{
  "positions": "rope",
  "bias": "none",
  "optimizer": "adam_variant",
  "weight_decay": 0.051,
  "decay_shape": "sqrt",
  "final_lr_fraction": 0.1
}
Each number is 128 + 32 x the weight over its row's rms, rounded and kept within 0 to 255. Layers, rows and columns count from 0. Numbers have three digits each. The size before them is the row's rms in percent of the matrix's.

# layer 11 attention output (transposed), 128x96, rms 0.0684, rows 18-31, columns 0-95
084:134169125138126137146106101146188083132140118128098123150181150129141133102101101143121016016102112134115103063131107123192141112114101146112105147128132106123140153092226158160158067151126146123122126144098120116162116110131115144185122204113133121079192113128127150151145117103162152125
099:092133142125144125109164172141035149156109144169155150122075146163097075122156161084112175185129176161106106231137148092097148107134158124140109083136122154106087071167072113053138160099134087097140122116151120118149152174147154131160105117148150160176074164141127131136128123081149139118
095:111134113112127125126129091140187074103144117148079137152205130132157132097085117170100069031129074118155102046130073152198145097118106129107130139143146132106142114092185174170182076109154149114111150137090111129145113119126138156187127178143121118068170105153134122158139106119158153103
085:135155093113128129134115112116195103126161105116084103142189123148136146104119104154113038038118072131131101074139076138189159132123105125104133148140149105147137146095188173200163052130120130132134101128085101100137122103102103169194109182112140157073170105140152142154127121122158165116
085:154055170154101115143163145133082169114099160125174127104094129157145133158154116140135203173111191144104153223130161121101093136163119123169120115142099133117113138136047083056092197109135124125115132146139143145103124115155132093032139117145131122151096139095135138102080127099103094164
109:168167060135123121148071099125176093178126093105120086087125111100139114144155115138113096056091124128106111055143126097237124164127130109151123137109157095134141145087207127179074109146129186114108104128132111140119110102176127128189132131142137155092171105183129114111138153079133142172
090:135147100120154135079113144093114105179120102143132170117081168091114120150128119093091167229133126153135159163115095079050173150138165135106163093072102127152145138162064109089071133106105161140098118088157121140192143128107135162117101121099124143158098163136096040128126185158122163129
093:157164209157111147096123095133101107147178142166159188128124195136116101131098119167113033082151156171127130108111134128124099068121112147092163111116124157126094102109103095112149149173082138110172126193126132073126183160135158150189162096134150101125125096078100156119076115130169166097
093:158113158129116175122122125132044123119150166167156190144067168157118131125146134076132078157177166177119158154098139130060142122153160153132144089087084149137076151117086070095077201143122111102189140116110142119097174146141141136078130113163137119167127168122142175126098163169178139145
079:159152089119122130112115089121204097113158086127078139158196111114119148110087143163106005065134113131148100080137126125194118107112092129112114151138116118090137163096187138172117064129112183115145143124062130097136118095127121149186135194159115115084155123122127158119125127134162133095
084:106148152088121128133083085133240134121139119082106065134174136091132166138105134176144073064147090099111143079148105170144112138099128128110105171124095160125167161113173157130179069149136112164128113143085117168138120095129136194142119163111112088072167082102167147158126140110089131078
091:133158123145115136115113079127189096125150095128117125134134138114134125129116129126127000038098147132114088043107131150221107142117108152107116165133122126113136135102190134189137096170143136109152117134102103102149150121155121142200153151157124108106183104149126160140141149107173170080
099:125143157182140169144174111127122108129143176173146168120151168138169137139118078190109097051147142111138147033116106120170117072115101129119120116124136077084077127052118062155171115120141154144110150204087138090092140124109145142169090153146120101112168077108100103136109096100154119104
103:177178054200128133135081131091085134122129141132123118106073106082127178103170128091126146184146113147144098160113133141178109161149196106084124142129139146151096161099080075166072161134105162087115095075199149138153158137089123123156130075153146125146099132147152127181124136089128172170
# layer 11 attention value, 128x96, rms 0.086, rows 19-31, columns 0-95
099:116129138193112089093118099081178102166100123089119138085082145147109141147119080183119171109159095115131150149097109146084166164090153154093086080131147133184112183127176071114114101118055146139092097149128146170126139054156119114048131124139119103092158090139121110148128163119164188098
112:141129146133140123174157102164130174115130087094139140071132067185091172132069149093152093160095143115113136143185123146137134114146084140133167098164099130106139149141154167119093112187150119132163066117206153100104121151124091139138130078076110109191122168064150116104151130176161046094
093:121111164105166104125123122142110136144127144125154066149134104085117116138083213111196141112120182078124120137175141125105113144194137139143135090150105170080120137184092113095091129158174140116160116113180122079131184185101144082113160111128091087178088163101108130067136072185107100094
090:154195145118109129142088100191122080149087104098080173145182147163128118184151078117078114099091103128149121119141132131096144148149137136080133131068100127147110098123181075136149201083156134104098147128037096108164117099112136168146106095119128110152143143189149159142190143115142191145
102:067114116077149130110163168175169137118156155103132138217177126113114139098082128101182095098105157076139129092118107178123175157112088133127086143178184130068154125160140168118149095120126138162163164049163099089151153122119128107148137105137119129112093194153176167137100097129067134126
092:106101116123137161129101186095128143049157097138104133130086174152172174129172118131108148110168197191112101118155150136137083139097165116096119189147163120168147124130130128139119142095056129155084137176140190131116182146166138089133142159187118110127083113179119123107111072090159184176
098:079080140196124087123138219099122121166118087081102115067142105134128088153117095162106171101133109212095140122104137149147173123100114125158159087055086132150138163106140090137125156147111115128099130110132138085060126154162086114109091162170164169164095150166142070143156159151125115131
087:103137149190104138115121156087155133135104137107087141143121115086082128138146132210087136069157129145110147099094178127138154188099172163120130157058123099192116097128073092107203155106098158108071134150119101142137074136159106125174143169183159117111161132195108095113142121070129136145
081:131152153114140100149116189191109148149079158114131106173110122139156139125106181056165153133076112170071134110109135159122147143103093089165098117101129129112151077112153141109174125117117122147113085157227127158073071172093147109190185136090144147149137143115173182107147097164098108093
082:110134054119133110194112185155119109087118153141163109146169121179176094109079140096130107149050128164129113067132121129112101138180120152185178136129130097138136166105138180106126092143163102157149145138161173072142124157112114148117136091056102152117101170133116102100178108171211099139
092:116105148108105087163141171103122134131100121119123141206168130149086142154060150134166186105136099163143136105157155128150222170116131161141111062117185089116127167106103135132146119131066136129129126098177105089074095155104139119131111134107130173142096195113145148088133105185040095134
099:116091150136086082061097149137108151122127134065123164083172094155077118123144115158160064157102101187151078133151110141102145113115167126127179070071108187121107096154163138165097181102151093117119103111150160142134170134160032147183128118126136122190111134143139147121139140128078086134
111:116080144072155092098136125142098072078170128162110075139137189132152139092130132184114171116130138108118170166175128185130180137109122147126136131088157125130166141135110135150178145160088158143078111138079078166173103121103137052126150128178140147100123105212179101078068141154115115141
# layer 11 attention query, 128x96, rms 0.0957, rows 32-52, columns 0-95
083:199176130126116124180139182161087095156101118126134165124104139129100064173138136098132091156105109149101135124132117069112200168134102137128097116162149110154153138151128122132141051110119102060141192156102119061132149123118121153090123125117040084142103099144061139131086108174076111141
085:107113097119137170074170144088080111169114052061169115151086177158131118134121056109085153164126185123136115151153115143138140141130139099081130114176135089091113095101160129115089173116087083195112076097147154140154114109133111107144108146143187158122153120121119179099170166105174191106
090:171086145160135168093160088091091100130092110094137159107095142182132111180080077152135148145078139119110180206197145168134116151103112073124075079174075141138107087098111129100085194115139141148146127088136192145068134107146135157123094120154129127125146120121162136079123125143150187119
096:134152171163149134092182149064087124133124099146145118104079128173088140160064094130071136137076130127115153191142144108143132171116130092138122054193102122071165104119138129149088160101123104167122132087166113154119107103144085124102085114137193120155169119138138118050112158149158201160
091:145121161153130115090127115052096127150127112113125128116072174144113148126048109105093151123131146131134116162125148145158080133125141121102124059173086149091126071100091087129086170099157106160104134128154149144084084108134082172141116133173140147173207086093135168029161140152160157160
086:104094171153119109098138155093121104201097137180138143178088102112114116140122102136100124096147115108116095168170102110130154172092170057137093103165106116084173077102146145137105149094139110166110100120126152090091090117166086182113128152169202195148162118105158114059163158094115182139
084:113137107163063115136122123132154097100056065059119113150114097089164076139193094129113160121121130111180102122067149120181140106086098151078158164140110130179098139098183132206157106111109116151131068109155158085159084131134149078141104096107111125132125124109118136158183151077150158124
078:076143119088154104118161134129088172147101097095123099070174155148123217136116118136137158201110146177147140100173175190146152157162166102135142120105118141114119133137129118133134223090084089144091116114172142188070142064124122120144128119110104074129108161147138077085111150115158085125
099:183131059174180100173116073132165101108154101101130138115165110094191122104127144098118104144100077150152115127108068108127100135121064106139085170126173103234138191166121163131173174105140162099114112181121106119096167136077094137144171139101097119124126112120129175152152100117138152130
102:105099134140107127126128124136153167081178103061130071099068191127185101141124154093134092170120133141147115092096122127153113194137135164138184192147126179191146137151156162128116092145072141099089086161083180139156129140123121128153117140142128148105084121193115174125096165062073135143
110:155102149138183175141145119097122146181140123113095112123146139143115128141136106086098104120133065134180169137110052148158150063124145133104111159107128116139134171103127155125174159095083152166139114076128136129155082105090147150089132162169125041127111115114246133156103197092123171107
101:157112096123090144126134124098197132176161109145123167102110133147155078123103056166072143110177115079148122151129061083119124171077139106120184192129128094138186145142104127135168131172121135167097090180097141067160075131138131157090130209120119152114191087137120130156157139126120119118
096:035104124140131120096129137103121152152108091129134096140154155114117104088120148138160179168094155153203131152114126168086173137139144112161116126174121119111080108210127110164074108144177060146142136095157167092157127105132046148128125106136159110106123142121104207136163074119181124080
103:156162077117088141087144122184103098121147192115099177138168144117085104162195109152133113084152145155108148143111092093101085136162068168146082128087103152154107114046122156082118168122111153147115119119117098143146152152159148144160108175073139113155170128097159102140153182087051172131
110:145104171129112186130170142079116151132164078174101120101212139171114140132164141145078113140078103117170166110118150107125083139148118148147131158126125158084104146092133080106095142160193125151132188075146143137129100113131132188119118118122102119052106138199065151118096119084148155054
115:108132104116139169167106143143192124134140137193125160132166124112162135110161092130111141103154086066196080198145042131129124095078141111199167089160102110147094122150100109188116109172111096163106138144135146115154086100137103087102115125130093161200128110121120147162175067157140116109
108:142108122126169109209096078197159138056070188189087155098182130125166147103159191138173057059112124134102164132116120140110103148108087135176104132113161177182122124145113111142135097159152186106094149137132138133092157092103138130148147135128097174134119130132105121138104098134117078107
096:156176179137096126080169187088075079175165090105146116112101146155073109169112108109122182226110095137137094174132117092126216135154113140064143095148116092068126128107123152106126155081079103128105136148165118120140123125158130124101114144160143120115121092182115165135116184108137161132
096:111123124176147141082187141093114119188146063049159144123081147149131094197107092136114138204147130122178080161136129097135133174109143127089142121166137080117092090096151155154089174083074125153120095096181151106146133110150095131080099134153183108082144081141137103148123174097138138147
075:128130130170117098096171126111177080117097103148120148148096185104145088198127161173169067176139118141171065139107060096157122168130125132121097136128094082177118125153107160161121104086137105135110155155120101084097106103073142089117154179147121092116141071188066130170146108073096135119
079:179156201128140111089198122055122078147125076120089115138076158106145119183102073125127116113117111087160122151155098115148169136095162138114096103165069106133147060107103132170073111151152142150105076126152147089132113137159115135111105193174123146096169095145140136135157171121125197166
# layer 11 attention key, 128x96, rms 0.0953, rows 32-51, columns 0-95
107:124143129109120126146082113061087118131169109128195066134064116149085112134083104075106097141085142133108108171171140124122162032158128107150122161175139150083169109133130181120118137116162101184140099194150123100154105129152102156137074116100141079172123112141135135072183158146151177137
076:114148096117127143157093143164131092161123189139131106156095082070186067111098131060186087150157096178190135097144145113150132101134160151142112145102131150116146063094130115094152127109160160118156156151095073112158153134147111126162131172083077135144100168114053127161148128187117057144
091:189145140115116213199123124152102119112079107140115143126155126105150142113124173118164077078087116129094133097170128112120126104117141141197095092095086135147167112141154131098143109137164115110148180133133115058037132124142142119128174162062087166171127086054107103166131077140113133116
102:185129116145156124142098152145097099116132148141196061131087110094073082129067133135169069114094154137079153143131138135083163100186130094118117151189112167131170098136132159109101119155176098179086117179177108130158138120177098189130143168093134127177114106113092159102177124146095123179
098:132117108134114117149095136096100066139088166071200054147103134100138065133116113084162089113120182138158117100165121130093138104166147082110112127174122147127158117101170130094151071112150065147093129205166146122122165097197098183161134141067135153163116100112122153087146151153112153120
083:176155082182127089164119141060089150158152141082154058135167151110173116135103098070092091128083153142139135141110108078096146117162147137124165090129105139083169111115139112128089100138170125189057133136127089120137100114162090170164121109123142155183098114146106180094161135119063170181
089:086122118132088118088105102113134197115144119107082141115186153111092108105131117154105137171141104143070107128081113102101133128130102124131149140083149108141129129121155096151220166136168164122149185057094118178102116089082106146147178087171179106116144124198119149103210122103151162075
111:067107189105118081166129144127087134102074107138148096065081128153137135100135181118174146144094180141126146131109192174126088135169159121166135109091138188138166203141138167084172133129135109101159123115153125106079126090130110093072162116082155156092072138115173181079144103105124127136
097:108116170101096170120141156083142154085117155131123167172175140094120196037129137134104142160105107139145084137109144189138093160118104137100089184104155102206067171123164114140042143130094156115166088131141124083141142137135115108139125131179103076128104167150087150121118088095119169096
114:070127128098088157135178088114117165101109138138120173133156171137165107117128122074096127105131097075136115103153152114165149190119128175114174125126197170160096070177121122119166115120152176139123170074101112131074109089085145081143151131193176099086112172206115101186124129120126112111
104:118130109129109098139086081142145095102112122113092183132130145138142101129125088078113128134151088118152127137074080112148132156132105158071186157091171128119132136163170142100214143163138192162162138183104174167091174112069114173128072077113151112136104075119145168159204130149135150172
094:117133134143065134140104133083185109162181178100171148160204152112173150142124069150143069091155107128138090114086094115066112137120113165092201104114165142157080096139109111174127146109131104150120177136100167121115102133119168147167107110160117167161153126131054157157112122160074154083
101:071142100159066098163137117106111124101079098172137085152103095156147213148139109165168202184081135134136109146129143167140189174131136113155132086157098172118145090140114102150060129149119092090124128117120127164127065115117129069151144080091121170141141115144154130150206104102122127085
106:198139087131162101104171119129193122092137172118135186116122143090135057142148130121110073126199114106115148114129137082112109095199113158138061129104181065115110187141163115138101133108114138162139167176121140134155144163096160176071140159071102135113146145133147142153082153178165110106
112:091147143149127134155140123190132077089142112116117093117158120133170118153126151147123167105115103094093152164069107160135145120154081141142096127150126217115185124120206124073142100113106145171124115075135095097122125157082182084073172076070191145122146093166100112114097064094140131115
115:143109076179116142160132133137143154126117146137131140111169132137152112142145113105174122145133098084155104159125086129151105135072076130075144065190117124148120070119097088187113060146148081165071124155134183135142096106118099140143067107129093200172158136138058125142168057168129105092
092:151132151131127157089183095119140187129132094108110177114125137128095125143168135182125161178109120111132089190092114115085156146118063127132139141088135116138077189136131117138131179102068101090159084062153147166084166188076118082129133156165158140070162103116201097127101143099103155105
102:137146125101148119155081170115081052112146156097190089182101106109097062125082128060162061145121143152121143145160148102081147114159151100113128132171128156091169133110144184122157108109155116165109123147144081122152114122183112213133124120078152104145133099124120164053194121144109114140
110:139107130103130133176104138104097082152110134145178073173065107104106043104089134133172078070158136122115166129174161118080106104163157168132151135161140173134187120144162180123159120139144101113117162133142163098108100087205099176137143140097152157181112091133111158073152140154076154138
078:105089167063099104093144178095137102157128122160152095120082089135154064103127148075126112085168128110156094148146159125113102133114111124156153124162148168089110123115124117165141112125152044176095084093119205115159155132171121182101156109078150169177125137157157168071128103155078184142